{
  "n_layer": 8,
  "d_model": 128,
  "n_head": 2,
  "n_kv_head": 2,
  "head_dim": 64,
  "d_mlp": 384,
  "vocab_size": 2048,
  "activation": "silu",
  "norm": "layernorm",
  "norm_place": "pre",
  "norm_eps": 1e-05,
  "positions": "alibi",
  "qk_norm": false,
  "attn_scale": 0.125,
  "bias": "all",
  "tie_embeddings": true,
  "parallel_block": false,
  "init": "normal",
  "init_std_qkv": 0.0384,
  "init_std_o": 0.0,
  "init_std_up": 0.0384,
  "init_std_down": 0.0,
  "optimizer": "soap_variant",
  "lr": 0.0101,
  "beta1": 0.95,
  "beta2": 0.98,
  "weight_decay": 0.091,
  "lr_head": 0.00904,
  "warmup_steps": 200,
  "schedule": "wsd",
  "decay_fraction": 0.664,
  "decay_shape": "linear",
  "final_lr_fraction": 0.0,
  "batch_tokens": 65536,
  "seq_len": 512,
  "doc_mask": true,
  "train_tokens": 125500000,
  "steps": 1915,
  "dataset": "wikipedia_en"
}
Each number is 128 + 24 x the weight over its row's rms, rounded and kept within 0 to 255. Layers, rows and columns count from 0. The size above them is the row's rms in percent of the matrix's.

# layer 5 attention query, 128x128, rms 0.172, rows 83-109, columns 0-127
size [129 113 128 113 122 117 121 102 102 113 109 107  96 114 118 110 108 113 113 119 120 107 105 115 126 113 111]
[[167 118 139 142 146 124 153 137 103 140 144 104  99  99 132  77 143 122  88  65 130  97 128 102 100 131 120 138 162 158 132 125  92 109 154 181 114 149 108 137 171 171 161 114 152 141 108 175 141  61 168 116 116 126 134 125  89 127 124  96 124 155 138 123  97 107 133 103 125 112 156 122 102 102 169 148  89 152 117 137 134  97 110 148 165 138 130 147 115 119 116 141 127 140 179 148  74 133 135 123 115 153 138 132 165 132 159 107 130 110 137 116 140 139 134 125 136 105 127 110 132 136 136 127 146 172  90 161]
 [109 104 109 125 110 161  99 145  91 144  99 130 172 148 138 148 113 107  97 141 105 119 146 116 100 134  91  87 133 111 140  86 152 134 168 128 153 136 132 129 137 132 164 159 108 135  99 103 132 113 123 141 126 108 147 112 112 159 102 137 119 124 104 152 123 124 112 134 118 151  77  95 138 104 176 125 127 103  83 134 101 149 134 149 118 185 142  98 150 139 176 148 117 105 149 141 107 124 102 119 110 151 112 137 111  73 126 120 165 122 135 161 128 188 134  84 136 114 160 121 149 150 174 148  93 150 140 174]
 [123 133 146 123 133 159  86  65 115 143 197 115 148 173 135 155 104 125 121 119 110 135 128 120 165  97 114 101 124 122 142 101 112 110 134  90 131  99 123 150 144 122 121 149 133 111 105 111 133 161 148 134 157 140 126  98 146 143 177 140 117 187 110 125 146 130  97  89 148  97 108 121 129 106 116 129 111 131 128 175  90 120 114 127 106 148 150 126  94 155 144 160  97 125 111 125 172 142 139 158 127 129 125 165 141  84 132 107  99 122  75 110 112 155 161 132 135 169 134 115 162 134 140  76 169 131 101 128]
 [115 145 121 135 161 138 129 130 182 134 129 141 114 133 118 138 145 125 138 130  78 135 172 130 147 106 120  92 110 164  97 116 112 122  90 113 131  91 155 153 128 129 131 149 118 103 150 158 128 144  89 149 127 151 137 122  82 158 122 158 107 114 166 119 185 152 144 193 154 118 120 122 148  94 147 129 128 139 105 136 124 139 120 138 139 115 134 118 163 105 145 130 135 118 107  99 100  79 102 110 117 131 136 159  99 136  84 119 140 153 146  78 110 114 231 133 129 125 111 133 127 156 106 123 138 113 162 139]
 [124  96 136 130 130 111 165  99 121 168 123 182 115 100 104 145 115 118 171 106 154 126 146 109  81 142 166 144 141 117 142 136 146 147 124 119 115 161 141 153 135 155  99 163 123 142  77 121 150 110 123 166 171  96 108 135 152  79 106 140 158 116 118 143 147 136 148 123 126 152 117 191 118 106 139 117 142 144  96 148 124 121 126 124 152 121 126 111 127 129 116 146  59 104 145 127  91  58 110 130 130 129  89 124 112 108 160 141 116  85 117  97 127 164 124 139 135 113 133 142 155 120 165 136 182 134 121 106]
 [125 175 112  96 120 136 146  70  86 143 130 154 154  87 114 153 125 118 120 115 138 173 144 131  91 158 116 157 139 140 116 133 131 141  89 137 119  52 133 140 126 126 131 137  61 120 113 126 118 138 106 124  99 108 163 101 136 107 118 106 145 144  96 107 129 143 158 152 147 136 144 200 115 106 137 137 112  89  87 121 116 117 115 130 152 122 129 139 108 143 124 188  89 105 118 127 160 140 128 134 155 123 149 153 138 144 125 125  94 161 102  94 110 123 110 127 143 102 164 106 171 104 150 138 127 139 147 148]
 [125 162 114 106  94 132 121 106 142 119 150 146 160 153 155 149 129 143 130 131 176 119 157 157 138 117 165  94 129 121 139 174 109  93 171 118 131 113 145 138 132 124 102 136  95 135 145 147 107 122 152 114 134 114 139 130 151 109 131 134  87 154 142 123 126 118 152 112 176 121 160 130  67 159  96 124 114 131 143 136 119  86 130 114 165 137  74  92  93 148 108  68 137 136 134 120 127 140 133 117 106 121 160 187 132 140 115 117  95  95 118  97  70 101 163 116 150 139 141  84 151 130 173 121 145 105 126 115]
 [114 129 142 114 103 189 104 117  84 183 141 158 124  94 146  99 150 130 128 119  76 152 128  96 161 140 103 158 103 147 127 141 116  83 110  83 118 132 106 127 131 145 116 129 137 121 163 110 136 125 119 144  98 157 114  90  99 148 114  97 119 124 150 132 127 131 143 137 114 123 114 114 109 127 101 108 116 103 103 153 147 184 120 131  88 149 152 120 144  98 152 159 147 155 118 151 107 137 191 131 144 117 107 119 129 112 135  70 152 188 112 138 162 126 125 176 136 141  92 145 155 170 111 137 120 131 130 119]
 [144 102 148 155 131 143 130 133  78 134 133 127 119 136 140 113 108 121 118 145 161 147 103 114 108 131 116 130  94 128 126 146 121 171  90 132 121 135 125 124 126 155 121 143 102 113  86 166 107 147 153 118  97  70  68 152 158 137 114 140 126 110 110 108 107  54 153 130  99 115 114 132  99 137 152 151 123  93 149  99 151 143 149 165 134 129 110 158 134 179 129 110 139 100 156 130  92 100 128 160 166  72 143 149 145 107 111  81 121 103 124 127 157 145 113 112 152 135 109 124 115 183 133 127 143 182 129 137]
 [137 114 120  89 123 143  94 115 150 107 149 132 118 168  92 107 118 114 154 101 136 121  92 144 112 106  76 111 145 123 115  88 134 126 137  97 139 132 110  62 136 120 171 136 182 124 134 124 116 120 156 113 102 155 139 156 152 136 134 137 119  91 163 115 140 127 134 129 109 185 115 150 151 153 105 157 137 149 123 115 161 152  82 137 139 152 137 176 111 130 149 110 141 130 161 112 146 114 134 149  91 107 122 121  75 116 121 104 108 158 145 156 147 121 152 150 129  98  98  83 134 126  70 141  72 125 119 125]
 [144  94 142 131 133 117 135 127  68 167 170 147 119 131 154 137 121 142 126 137 104 106 143 115 163 133 134 110 101 125 121 132 103 120 130 112 153  67 129 165  88 113 106  90 136 103 111 145 152 149  98  81 110 118 172 119 113 132 142 128 123 133 104 145 123 146 138 115 131 107 144 145 147 147 177 107 151 158 190 102 119 100 119 110 133 177 139 133 133 175 166 115 117  93  75 119 130 120 123 137 162 133 124 137 196 154 111 120 119 136 109 154 112 125 133  89  95 144 148 138 109  82 101 159 119 105 112 141]
 [ 92  99 147 101 130 131 118 128 166 104 125 131 150 125  78  98 151 123 158  93 141 125 146 111  94 121 154 120 132 130 121 121 164 133 100  84 141 139 136 128 165 161 128 151 138 115  97  97 153 111 138 142 115 121 126 170 142 140 123 144 158 110 112  81 131 152 165 175 133 133 123 105 181 132 121 109 129 128 135 174 144 134 104 106 128 110 126 136 136 131  85 131 129  92 143 132 121 143 139 126 135 129 198 168 132  98 126  93 111 168  74 124  65 105 125 133 100 100 153 138 173 148  89 124 118 165 123 112]
 [ 98 141 127 124 132 140 144 194 118 111  98 181 134 114 113  80 158 124 135 148 127 130 145 124 113  89  99 144 132 150 104 103 176 156  91 104 120 143 145 162 101 144  95 146 140 116 106 119 126 106 112 120 146 145 117 146 135 113 110 168 127 110 164 106 147 128 148 121 133 124 113 105 198 105 106  99 122  93 129 126 141 162 107 132 122 154 113 127 132 146 172 152 131 122 120 141 103 123 117 150 188 116  85 105  88 114 126  82 146 140 107 152 100 143 100 143 115 119 108 119 112 117  69 167 169 109 129 126]
 [101  95 142 105 124 156 110 135 141 133 138 117 163 116 105 109 142 123 129  66  99 142 173 134 114 130 133 146 137 112 105 133 143 143 166 120 126 119 134 143 114 121 115 115 110 127  62 117 143 104 166 154 203 136 100 150 121 158 169 129 181 132  91 110 136  76 136 105 160 148 138 132 113 129 136 113 136 111 138  97 133 155 119 127 199 106 100  88  93 128 171 118 134 147 101 128 114 118 109 106 117 134 140 124 148 136 127 180 139 133 140 119 105 127 108 125 133  97 135 105 129 178 113 187 116 113 126 138]
 [150 135 161 105 107 111 161 110 168 156 119 154  97 148  95 134 190 128 105 121 139 121 108 119 137 128 162 114 152 118  55 166  94  89 109 119 100 173 156 154  94 132 138 141 112 152 125 122 116 150 130 147 140  84 158 151 133 121 145 139 117 117 112 108 124 140 159 123 145 132 117 124  82 106 125 137 100 159  95 120 172 126 133  84 155 148 113 136 136 120 162 124 146 106 159 101 131 135 135 127 124 113 132 130 120  86 131 129 151  89 149 172 114 115  97  99 160 107 115  86 117 151 113 136 147 131 150 189]
 [125  76 113 152 144 144 136 145 161 155 112 173 144 110 111 104 155 112 107 138 141 132 104 128 129 127 174 125 128 116 126 122 115 124 117 147 149 137 175 113 100 105  73 139 136 153 156 146 125 130 132 115 129 133 133 118 123 116 113 118  94  97 149 157 112 130 106 180 144 129 141 179 131 136 142  79 126 181 104 135 141 129 101 106 141 170 126 149 117 122 157  95 119 120 166 142  62 142 108  90 118  95 126 122 137  85 119 121 120 172 104 126 100 104 167 122 142  57 126 122 137 115 115 129 147  82 110  94]
 [162 105 121 120  78 132 147 185 105 134 152 132 107 122 142 131 130 136 115 127  92 160 137 125 132 113 129 128 109 173 110 127 131  98  92 113 159 163 121 156 133 131 126 142 137 128 200 111 149 131 130 109 126 123 144 132 154 149 122 156 129 113  98  98 171 126  99 103  81 137 139 124  99 176 132 120 167  85 139  95 154 104 144 131 167 109 117 153 134 153 132 121 129 139 105  98 141 107 111 188  89 161 152 144 101 106 121 140  79 137 114 120 143 141 124  71 139  98 130 109  71 134 152 121 110 132 150 150]
 [115  83 107 124 132 115 132 126 148 146 142 122 138 140 146 172  96 141 124 144  83 130 120 133 128 152 122 129 129 144 120  95 145 175 129 128 174 127 162 126 153 144 171  92 121 112 157 115 122 111 124 112  92 138 151 141 125 127 158 139  77  95 185 140 114  60 127 101 135 126 132  66 107 135 168 136  92 114 147 150  64 146 132 132 120 127 134 168 146 124  96 117  85 100 144 101 130 159 128 143 138  98 122 128 158 148 147 109 150 123 119  87 128 125 144  89 141 116 118 167 138 115 112  82 168 132 134 115]
 [113 112 148  84 148 159  94 170 155 124 128 176 130 107  94  88 130 104  99 172 125  72 111 139 150 114  87 125 133 106 118  65 128 153 118 127 136 125 146 143 169  83 138 101 138 129 150 102 102 162 137 122  81 124 130 113 162 141 135 162 126 126 113 171 156 120 166 156 153 148 150 130 142 110 114 125 152 147 121 153 108 137 143 104 175 122 133 150 146 131 126 111 132 106 124 116 114 116 147 149 117 138 143 123 102 108 117  72 103 117 164 161 122 107 126 134 104 133 185 100 129  90 145 133 115 123 108  89]
 [133 135 111 140 149 117 125 110 142 140 131 116 146 112 117 114 178 115 130 121 167  89 101 103 138  97 121 171 121 169 131  78  89  72 126 123 156 116 173 130 120 114 180  96 156 147 147 157 109 159 148 137 106 133 141 135  99 123 181 128 142 130 141 134 113 156 145 140 116 136  56 157 148 143 125 127 114 137 112 121 109  88 131 138 146  63  86 138 122 119 157 115 128 128 125 150 121 174 148 144 101 143 151 132 104 117 123 124 158  83 112 149 167  98 164 113 146 134 117  92 151  98 137 115 136 121 101 119]
 [136 160 192 168 106 125 116  93 160 109 113 148 113 143 123 135  97 130 116 108  98 155 116 130 109 120 124  85 138 118 154 132 132 119  91 101 147 120 139 131 107 168 117 164 113 142 151 147  84 126 120 118 136 127 126 127  51 105 106 156 142 104 121  91 172 135 129 128 129 132 127 112 115  92 154 111 189 121 119 141 133 130 146 140 141 116 155 138 186 147 156 172 127 163 120 133 110 126 136  92  89  75 148 134 123  98  90 143 111 122 100 119 169 130 100  90 144 125 123 105 116 161 130 145 113 149 158 107]
 [141  93 144 135 162 144 120 157 100 154 106 111 140 105 157 112 160 108 114 196 133 102 118 132 132 148  90 116 115  90 120 167 107 150 138 132 121  99 120 121  80 121 116 114 148 154 111 120 116 127 135  93 146 145 166 110 148 149  75 135 159 131  88 123 165 134 127  99 139 160 141  93 105  98 139 121 140 122 177 148 119 124 124  85 120 113 116 146 160 111 136 128 107 166 125 134 137 105  89 152 143 174 115  98 132 158  97  89 108 167 126 130 145 115 140 118 124 161 134 186 166 157 122 115 148 103 150  96]
 [148 118 145 136  73 194 125 171 131  93 164 172  91 168 138 132 101 151 130 126 161  95  99 145 121 126  78 143 120 144 152 114 138 130 115 115 179 141  81 130 146 145  88 119 113 153 104 142 130 139 109 109 145  97 165 134 145 108 137 125 154 137 101 110  89 131 156 126 104 125 112 120 133  85 105 114 128 166 139 136 153 116  98 149 140 142 137 136 169  87 125 119  92 157 132 119 125 152 117 121  72  86 148 110 151 139 147 130 104 108 149 127 130 174  94 105 105 149 148 114  99 121 119 152 108 137 144 123]
 [ 98 110  97 122 134 135 108 159 135 153 141 155 157 133 127 120 124 125 114 157  76 126 108 131 110 125 113 129 127 140 173 155 119  86 156 128  92 133 106 129 142 106 149 142 136 134 133 112  99 131 156 157 117 184 133 121 164 149 169 146 121 135 146 110 148 170  87 110 112 116 115 144  97 123  81  94 115 131  94  99 113 122 100 116  94 117 112 100 110 146 181 131 139 122 139 156 163 124 115 118 155 144 119 141 151  67 110 127 154 142 131 133 112 128 171 138 177 169 131  55 135 131 156 158 173 126 121 138]
 [118 131  87 117 148 174 107 143 120 130 135 115 163 119 177 114 135  52 120 134 155  99 132 161 138 144 149 126 137 134 117 116 152 120 121  90 144 124  77 114 131  73 114 136  93  97 122 136 149 107 150 137 120 117  95 115 131 125 143 145 152 113  76 149 106 104 117 158 125  92 157 157 156 169 108 104 151 153 165 106 143 147 116 103 127 166  99 136 116 117 113 144 129 128 141 105 107 130  87 141 154 162  94  72  91 152 147 133 102 108 137 161 132 147 123 151 140 106 121 176 122 131 115 153  92 124 129 101]
 [125  86 122 108  81 154 111  78 107 141 109  99 114 129 185 132 145 136 150 162  95 147 134 128 153 131 179 155 125 115 106 119 175 128 131 154 130 150 101 170 141 151 117 129 119 113  97 119 105 135 151  79 132 166  91 134  50 116 108 128 119 147  95  99 107 169 121  91 154 124 136 130 167 123 173 108 115 129 127 136 137 107 152 134 121 118 149 110 149  98 152 129 132 149 128 106 130 153 143 100 136  98 178 121 161 126 109 127 193 156 139 134 150 140 141 134 136 120 154 116 139 166 125 124 130 116 144 137]
 [162 103 132 145 101 147 110 123 141 150 118 157 142 163 122 135 123 102 110  91 110 125 111 153 153 146 120 133 134 105 108 123 125 125 141 108 102 111 135 121 125  86 100 138 132 102 115 124 127 160  93 142 148 134 183 152 202 112 144 126  90 134 153 120 128 102 127 118 114 135 134 123  77 185 173 140 172 108 108 129 122 149 114 183 103 119 161 139 122 128 170 111 130  95  77 109 122 114 102 166 198 100 138 126 118 103 111 104 129 124 121 118 128 138 118 108 127  75 143 137 124 150 159 138 149  86 134 102]]
# layer 5 attention key, 128x128, rms 0.181, rows 83-109, columns 0-127
size [134 122 124 108 120 121 133 101 115 112 110 114 114 110 117 106 102 108 114 114 124 100 106 115 120 113 123]
[[126 104 101 130 131 123 186 107 132 125 140 134 144 154 148 106 161 132  78 101 130 121 123 138 120 115 153 140 129 163 144 138 114 111 111 158 143 142 101 111 156 175 133 108 142 126  86 150 136  71 159 135  94 133 130 126 114  85 124 128  96 142 121 139 121  95 149 152 138 109 143 149 105  81 181 141  66  81 106 144  96  89 116 178 123 178 154 120  96 111 130 114 125 145 132 151 108  84 113 128 132 106 133 134 159 137 124 122  90 131 165 149 158 134 141  91 142 106 114 133 130 148 178 112 145 128 113 139]
 [ 71 113 121 151 104 156 128 112  91 110 148 102 118 150 119 152 114 114 139 166 110 143 145 129 143 120 109 139 128 124 149 126  94 150 128 106 143 140  87 109 133 110 154 168 152  98 130 109 113 131 130 164  72 131 121 145 114 144 140 151 129  91 107  90 133 109 121 104 139 198  84 132 150  95 144 120 131  97 111 150 118 134 152 123 149 149 145 129 134 146 168 160 127 116 126 146 151 121  97 143 173 149 134 127 112  82 183 160 120 137 123 142 131 159 140  79 139 108 160 171 138  82 153 140 189 115 116 122]
 [115  91 107 118 139 148 108 116 116 162 159 125 129 134 110 128 135 127 118 159 105 126 150  95 142 163 115 130 109 117 115 106 152  88 201  93 135  93 103 138 151 133 146 133 143 134 102 145  99 127 113 207 141 137 128 120 166 124 163 101 140 145 115 119 160 135  96 100 110 122 127  96 120 116 165 144  82 130 133  92  85 121 159 103 128 122 177 147 132 131 141 142  80 117  86 114 144 130 165 184 150 115 133 130 112  98 118 134  93 162 111  98 116 149 123 148 173 140 137 113 179 123 119 131 122 122 138 125]
 [115 111 144 173 174 164 152 139 129 114 113  99  92  94 135 136 145 129 129 131 113 159 149 109  89 115 128  83 126 113  86 127 123 105 118  73 135 117 135 119  98 112 144 178 132 137 156 146 136 130 104  69 102 140 143 104  98 141 109 134 145 118 155 142 167 142 131 141 165 107  83 124 156 150 177 141 120 118 146 120 138 140 118  99  96 122 155 115 147 133 116 123 153 131 100 102  75 164 110 124 148 109 130 140 114 110  79 123 116  97 130 112 110  95 145  55 125  99 123 117 156 159 122 142 102 151 144 107]
 [152 143 153 136 115 114 117  74 128 171 116 146 148 139 148 144 122 108 164 108 162 133 128 140 117 132 101 101 125 133 159 171 135 109 137  63 150 157 147 122  92 144 124 179 155 137 112  88 156 122 140 141 158 138 119 133 130 110  98 122 110 126  77  97 140 157 141 121 103 149 147 190 138  98 121 147  76 154 139 107 146  82 126 129 150  84 109 117 143 137 128 158 108 114 127 171 127  99  93 111 138 138 130 124 120 122 135 129  94 112 141  89 157 166 102 138 153 154 119 104 122 147 171 154 176 128 116 136]
 [125 166 102  78 122 127 122 109 122 137 118 100 160  98  79 174 135 120 147 150 139 105 124 111 138 142 139 119 143 166 119 111 155 107 122 119 139  72 133  98 153 159 134 161  87 109 115 102 127 147 122 117 110 145 137  87 110 112  88 129 152 116  85 130 139 116 163 117 132  82 142 165 148 115 130 161 109 131 116 127 160 123 107 113 144 145 128 142 117 142 145 174 107 113 112 156 179 130 157  98 147 120 161 112  82 170 116 150 109 158  56 113 124 132 136 132 160 111 147 108 124 137 164 152 159 149 106 135]
 [159 113  68 117 136 114 112 108 136 179 113 133 151 127 122 118 114 150 115 103 157  87 131 158 121 150 147 143 127  80 133 134 134 117 152  99 117 163 151 108 110 145 131 138  82 178 140 157 131 111 113 133 119 108 155  98 138 108 140 170 123 159 120 115 113 134 130 150 176 105 190 139  64 157 129 125 125 129 138 103 167  95 134 127 132 170 106 122 120 122 124  62 152 140 122 154 119 143 151 140 139 141 129 139 149 115 117 113 128  97  85  90  94  88 150 136 145 118 112 129 179 131 129 150 135 107  94 128]
 [122 112 105 106  98 186 103 169 114 108 161 105  96 132 134 141 112 139 126 147  96 134 128 152 108 139 144 127 109 151 129 157 120 127 114 151 127  83  73 186 152 132  91  82 161 130 115 133 117 167 104 156 113 155 162 132  88 136 125  82 138 117 142 152 180 128 133 161  98  91 127 142 158 130 129 113 117 122  98 103 112 122 188 109 120  95  76 125 165 122 147 146 151 103 131  85 126 127 126 127 107 168 108 137 133 116 161  94 102 135 126 137 148 116 148 148 136 141 105 153 148 143 144 109 139 148 145 137]
 [171 144 151 137 130  87 167 117  64 134  87 104 133 148 109  87 109 143  92 117 127 139 118 159 106 117 115 115 119 119 118 102 127  98 106 119  98 113 128 113 142 160 143 129 117 152  89 155 120 163 204 118 120 143  47 118 145 164 147 119 107 126 115 116 147  96 134 134 119 139 136 114 106 129 133 118 100 118 136 107 135 110 138 131 137 143 109 130 125 135 163 145 120 154 142 157  96 125 103 139 129 119 126 123 162 152 168 171 101 124 119 121 128 205 134 113 163 124 167 138 136 168 156 115 136 122 140  93]
 [144 105 133 115 161 134 144 141 140  94 165 141 133 150  76 105 137  95 136 124 142 146 152 180 103 119 132 162 137 164 126  97 118 138 110 180 115 125 127  83 128 118 166 145 184 137 115 108 120 143 126 145 126 142 116 161 119 167 144 110 151 121 153 135  97 141 178  99 136 168 114 108 164 137 137 161 132 106 127 116 156 134 107 128 129 127  88 129 128 114 165  91 159 144 148  78 147 118 102 167 119 103 108 151  99  94 128 104 120 120 144 162 120  94 128 149 145  70 148 104 136 146  95 154 130 121 155  90]
 [156 132 140 169 151 104 154 117 168 149 157 120 109 145 116 136 120 108  95 121 125 128 112 124 183 120 161 101 109 150 103 132 126 169 170 124 145 113  89 147 141  92 106 115 111 120 144 133 142 149  74 110 127  90  98 103 120 112 131 146  89 131 128 114 135 147 115 105 175 124 129 113 103 130 164 126 144 150 142 111 120  96 127 126 144 161 165 163 122 159 123 120  68 122  72 116 102 147 128 113 147 157 102  68 155 152 122 103 111 154 139 161  89 122 161 119  97 116 155 110 131 125 150  98 147 111  85 124]
 [100 121 151 123  93 150  93 127 139 115 116 190 147 131 111 137 150 123 159 144 150  89 152 156 129 116 123 114 120  97 129 113 164 147 104  95 125  98 110 151 138 109 157 138 166 125 105 114 159 125 154  87  92 119 110 141 104 171 131 148 189 116 118 114  99 125 128 166 112 131 137 132 172 137 101 124 144 154 103  93 145  93  79 104 154 118 127 123 116 132 146 185 108 147 137 133 116 132 156 128 167 121 108 151 118  95 132 104  58 125 120 135 142  89 135 144 120 123 120 117 140 134 135  97  83 153 101  86]
 [100 106 147 132 141 113 148 134 135 132 132 149 105 139 142  64 132 116 175 117 179 137  94 153 118 124 113 136 185 131 119 123 152 112 118 114 146 140 112 147 132 128 124 148 126 107  62 109 130 118 123  88 126 117 117 150 119 145 117 107  93 146 122 106 174 123 114 193 113 113  86 128 185 133  90 116 145 133  79 160 160 135 171 121 103 102 144 113 142 131 159 138 126 109 107 121 108 114 151 115 117 127 110 131  87 110 117 125 101 108 142 201 138 152 149 134 108 138 128  89 139 104 105 117 121 112 170 108]
 [115  94 114 109 151 136 130  92 133 121 141 114 132  97 120 118 156  92 202 105 115 124 155 131  86 170 113 131 121 132 127 148 123 135 117 117 142 155 101 111 145 111  91 164  98 142  84  85 142 109 176 109 117 143  78 224 135 129 153 149 123 135 119  83 113 152 129 145 146 116 175 144 115 126 119 133  84 104 119 141 116 128 139 149 152 162 122 134 152 102 105  72 144 165  98 120  90 142 140 129 156 125 112 114 115 119 138 146 128 121  97 163 145 134 124 155 129 114 113 105 143 128 136 153 105 124 127 128]
 [131 141 166 126 115 114 120  77 146 109 131 144 117 132 103  93 134 151 143 139 161  73 154 133 134 126 110 101  93 132 123 141  55 131 153 100  72 144 135 178 102 151 101 124 146 159 153 127 166 162 152 155 128 132 142 169  68 140 123 134  89 106 138  96 109 138 147 124 176 133 149 148  81 120 132 130 134 132  99 161 124 126  91 122 146 146 124 129 138 125 141  81 131 111 154 145 133 147 125 111 115 115 131 124 127 105 116 126 103  95  91 111 132 120 190 108 144 102 137 122 109 144 106 174 148 134 129 111]
 [133 111 136 134 157 128 150 139 156 166 133 160 130 165 118 115 133 129 163 111 164 117  90 120  99 131 199  98 108  78  97 145  88 119 132 120 128 170 179 114 104 112 132 123 172 122 163 113 150 171 118 143 117 146 147 113  95 140 127 108 101  80 111 156 137 129 155 122 115 132 185 163 121 114 132 108 142 134 136  85 114 106 121 124 136 132  88  69 112 169 150 100 143 117 108 150  94 124 102 140 141 150  89 147 130 120 144 107 110 113 146 112 113 135 156 126  97 141 119 136 142 112 114  96 162 115  92 120]
 [145 130 122 157 153 114 103 125 125 143 125 150 122 133 145 127  65 128 113 189 102 124 167 137 101  87 134 138 138 130  98 141  99  96 119 116 142 115  81 142 143 135 121  92 105 128 128  96 162 154 139 152  95  68 133 140 150 172 150 159  99 154 118 136 153 153 120 113 132 157 156 130 114 139 136 131 136 144 131  97 188 157 107 167  91 175 132 152 123 133 137 113  93 151 114 126 106 103 122  91 112 153  85 107 134 136  90 116 165  96 119 137 141 121 122 105 162 105 159 113 134 124 110 145 125 167 154 158]
 [159  97  95 113 139 137 137 143 118 126  94 152 169 149  88 173 128 118  70 147 108 162 113 116 132 127 114 114 141 107 175  97 116 128 145 130 116 110 154 128 159  83 158 139 158 105 127 138 140 135 116 135 148 109 113  92 140 156 138 144  92  98 154 166 141 107 121 161 157 176  96 117 112 109 133 123 165 137 115 153  85 158 163 171 130 133 147 149 141 133 133 138 135 130 146 154 125 111  80 137 193  96 135 136 149 103 108 105 128 138 105  68 121 130 109 132  94 154 145 151 135 162 121 107 103 123 114 142]
 [130  82 135  88 152 112 113 156 116 125 112 172 127 140 101  97 152 129 126 147 141 107 190 158  78  97 118 156 142 113 110 124 128 160 134 123 166 116 151 100 119 127 155 133 120 188 158  75 148 135 119 143 117 141 120 137 144 150 100 169 134  95 104 120 145 133 123 141 153 124 136  99 123 124 189 153 164 131  99 150 112 128 114 115 115 147  96 167  92 148 155 119  93 150  85 109 124  92 124 167 128 142 116 105  88  77 106 139 117 138 138 172 125 115 142 124 115 152 141 128 112 134 100 128 147 125  90 144]
 [140 129 144  85 132 127 112 109 160 134 153 149 124 154 115 108 208 129  82 106 176 100 115  91 124  85 135 192 157 153 109 168  61 116 101 107 161 141 170 113 113 102 146 118 111 129 160 156 109 130 118 158 106 117  94 121 101 128 137 118 111 133 152 164 117 158 148 118 120 126 147 122 151 135 118 136 143 100 111 109 115  93 104  97 119 140 139 138 148 115 163 105 125 145 107 138 112  99 127 171 120 116 150 117 145 116 121 107 164 142 112 122 138 110 151  98 151 117 136  85  85 142 152 107 102 134 133 121]
 [148 155 202 197 117 136 137 115 154 101 125 108 105 158 102 151 111 155 158 133  74 128 111 131  74 122 116 110 109  73 127 157 142 102 104  72 132 127 146 151 127 114 121 139 122 159 181 158  71 148 126 156 146  92 149 141 127 130 130 154 141 121  89 143 125 127 143 135 125 181 143 173 132 112 122 117 131 110 133 139 175 142 148 122 129 141 130 158 185 114 149 148 137 124 120 114 131 111 139 106 123 133 139 150 122 133 137  98 109 133  95 149 140 108 126  97 144 130 129 109 126 135 137 108 136 118 168  95]
 [ 93 133 141  93 174 118 146 164 126 148 137  90 120 114 149 131 154 145 100 152 126 147 133 111 139 124 124 146  98  83 146 163 125 144 106 144 102 118 128 193 103 148 127 139 113 156 113 105 132 150 142 101 164 142 164 116 101 142 120 179  93 152 102 128 155 147 130 132 125 128 100 128 153 185 161 139 118 158 134 122 156 172 187 114 123 106 170 110  79 152 140 149 126 154 107 104 123 114 106 125  92 140  84 132 125 153 111 121 127 124 147 143 121 146 114 117 101 129 123 149 119  96 148 127 112  56 105 128]
 [134 162 182 166 116 109 145 133 119 140 160 121  97 174 158 144 109 138 132 125 131 127  74 138 132 112  86 200 101 152 159 114 162 122 114 116 142 116 113  93 140 131  83 124 150 159 142 111 111  92  99 138 102 106 111 139 141 106 140  97 100 144 124  90 129 126 154 128 114 127 156 129 155 114 140  93 155 129 149 124 154 116  85 166 130 190  77 126 141 112 191 142 128 160 138 101 142 127 158 161 114  84 124 131 117 133 107 115  97 134 131 115 154 134 122 158 139 142 150 135 116 125 106 127 118 135 103 147]
 [106 106  96  93 146 134  88 150 147 144 189 109  97 150 118 146 127 140 147 126 121 114 139 113 147 123 134 121 134 136 135 110 129  97 172 149  98 105 107 112 129 136 121 160 140 148 110  91 120 141 140 198 101 140 139 139 184 143 162 150 132 149 181 157 137 156 105 131 101 149 118 124 133 123 144 110 135 127  98  95 129  96 107 119  70 115 119  85 106 149 179 108 143 110 109 139 146 132 119 138 116 156 125 167 146  68 120 147 140 167 143 121 107 155 166 120 128 127  97  95 165  90 112 127 126 110 135 120]
 [123 174 108 127 122 121 125 167 151 118 142 144 162 137 100  94 129  42 116 122 145 149 148 119 142 151 119 115 147 128 111 122 162 151 112  93 174 158  81 102 106 110 110 107 106 115 123 111 156 110 137 146 126 156 121 112 159 163 177 118 120 100  43 106 114 121 122 135 127  95 124 121 144 170 115 169 110 159 155 123 152 163 148 134 150 144  90 131 134 110 130 121 131 141 143 103 104 161  94 106 120 122 116 101 140 143 127 131 111 114 141 141 137 140 128 132 102 158 111 159 109  93  96 146  86 110 107 116]
 [131  89 141 159  56 171 108 158 103 110  83 124 152 127 165 144 162 104 154 166 148 127 111 106 109 145 132 121  91 117 100 155 131  84 165 138 135 126 150 147 163 110 110 100  98 109 144 102  96 149 138 138 129 115 113 134  75  94 147 122 141 134 113 115  98 112 153 112 136 105  96 132 148 124 144  89 104 116 132 108 123 100 133 143 157 147 149 112 125  95 136 141 120 160 116  93 152 178 132  67 133 121 169 148 159 130 142 161 137 135 113 152 139 154 154 114 111  95 147 120 122 110 124 110 132 108  90 150]
 [121 141 121  99 127 128 122  93  94 153 143 150 138 138 126 139  93 114 126  84  99 135 123 162 118 135  91 111 136 112  76  97 110 130 155 136 113 138 146 141 144 114 147 130 152 114 137  97 105 187  78 114 139 123 155  91 163 138 154 148  22 101 155 102 139 137 104 163  94 173 156 121 133 132 158 124 126 126  88 113 138 129 144 141 107 136 136 163 123 153 121 128 127 136  94 124 141 143 113 172 158 142 106 139 116 102 142 159 184 120 129 131 144 129 137 153 130 143 159 105 130 160 106 153 155 130 145 120]]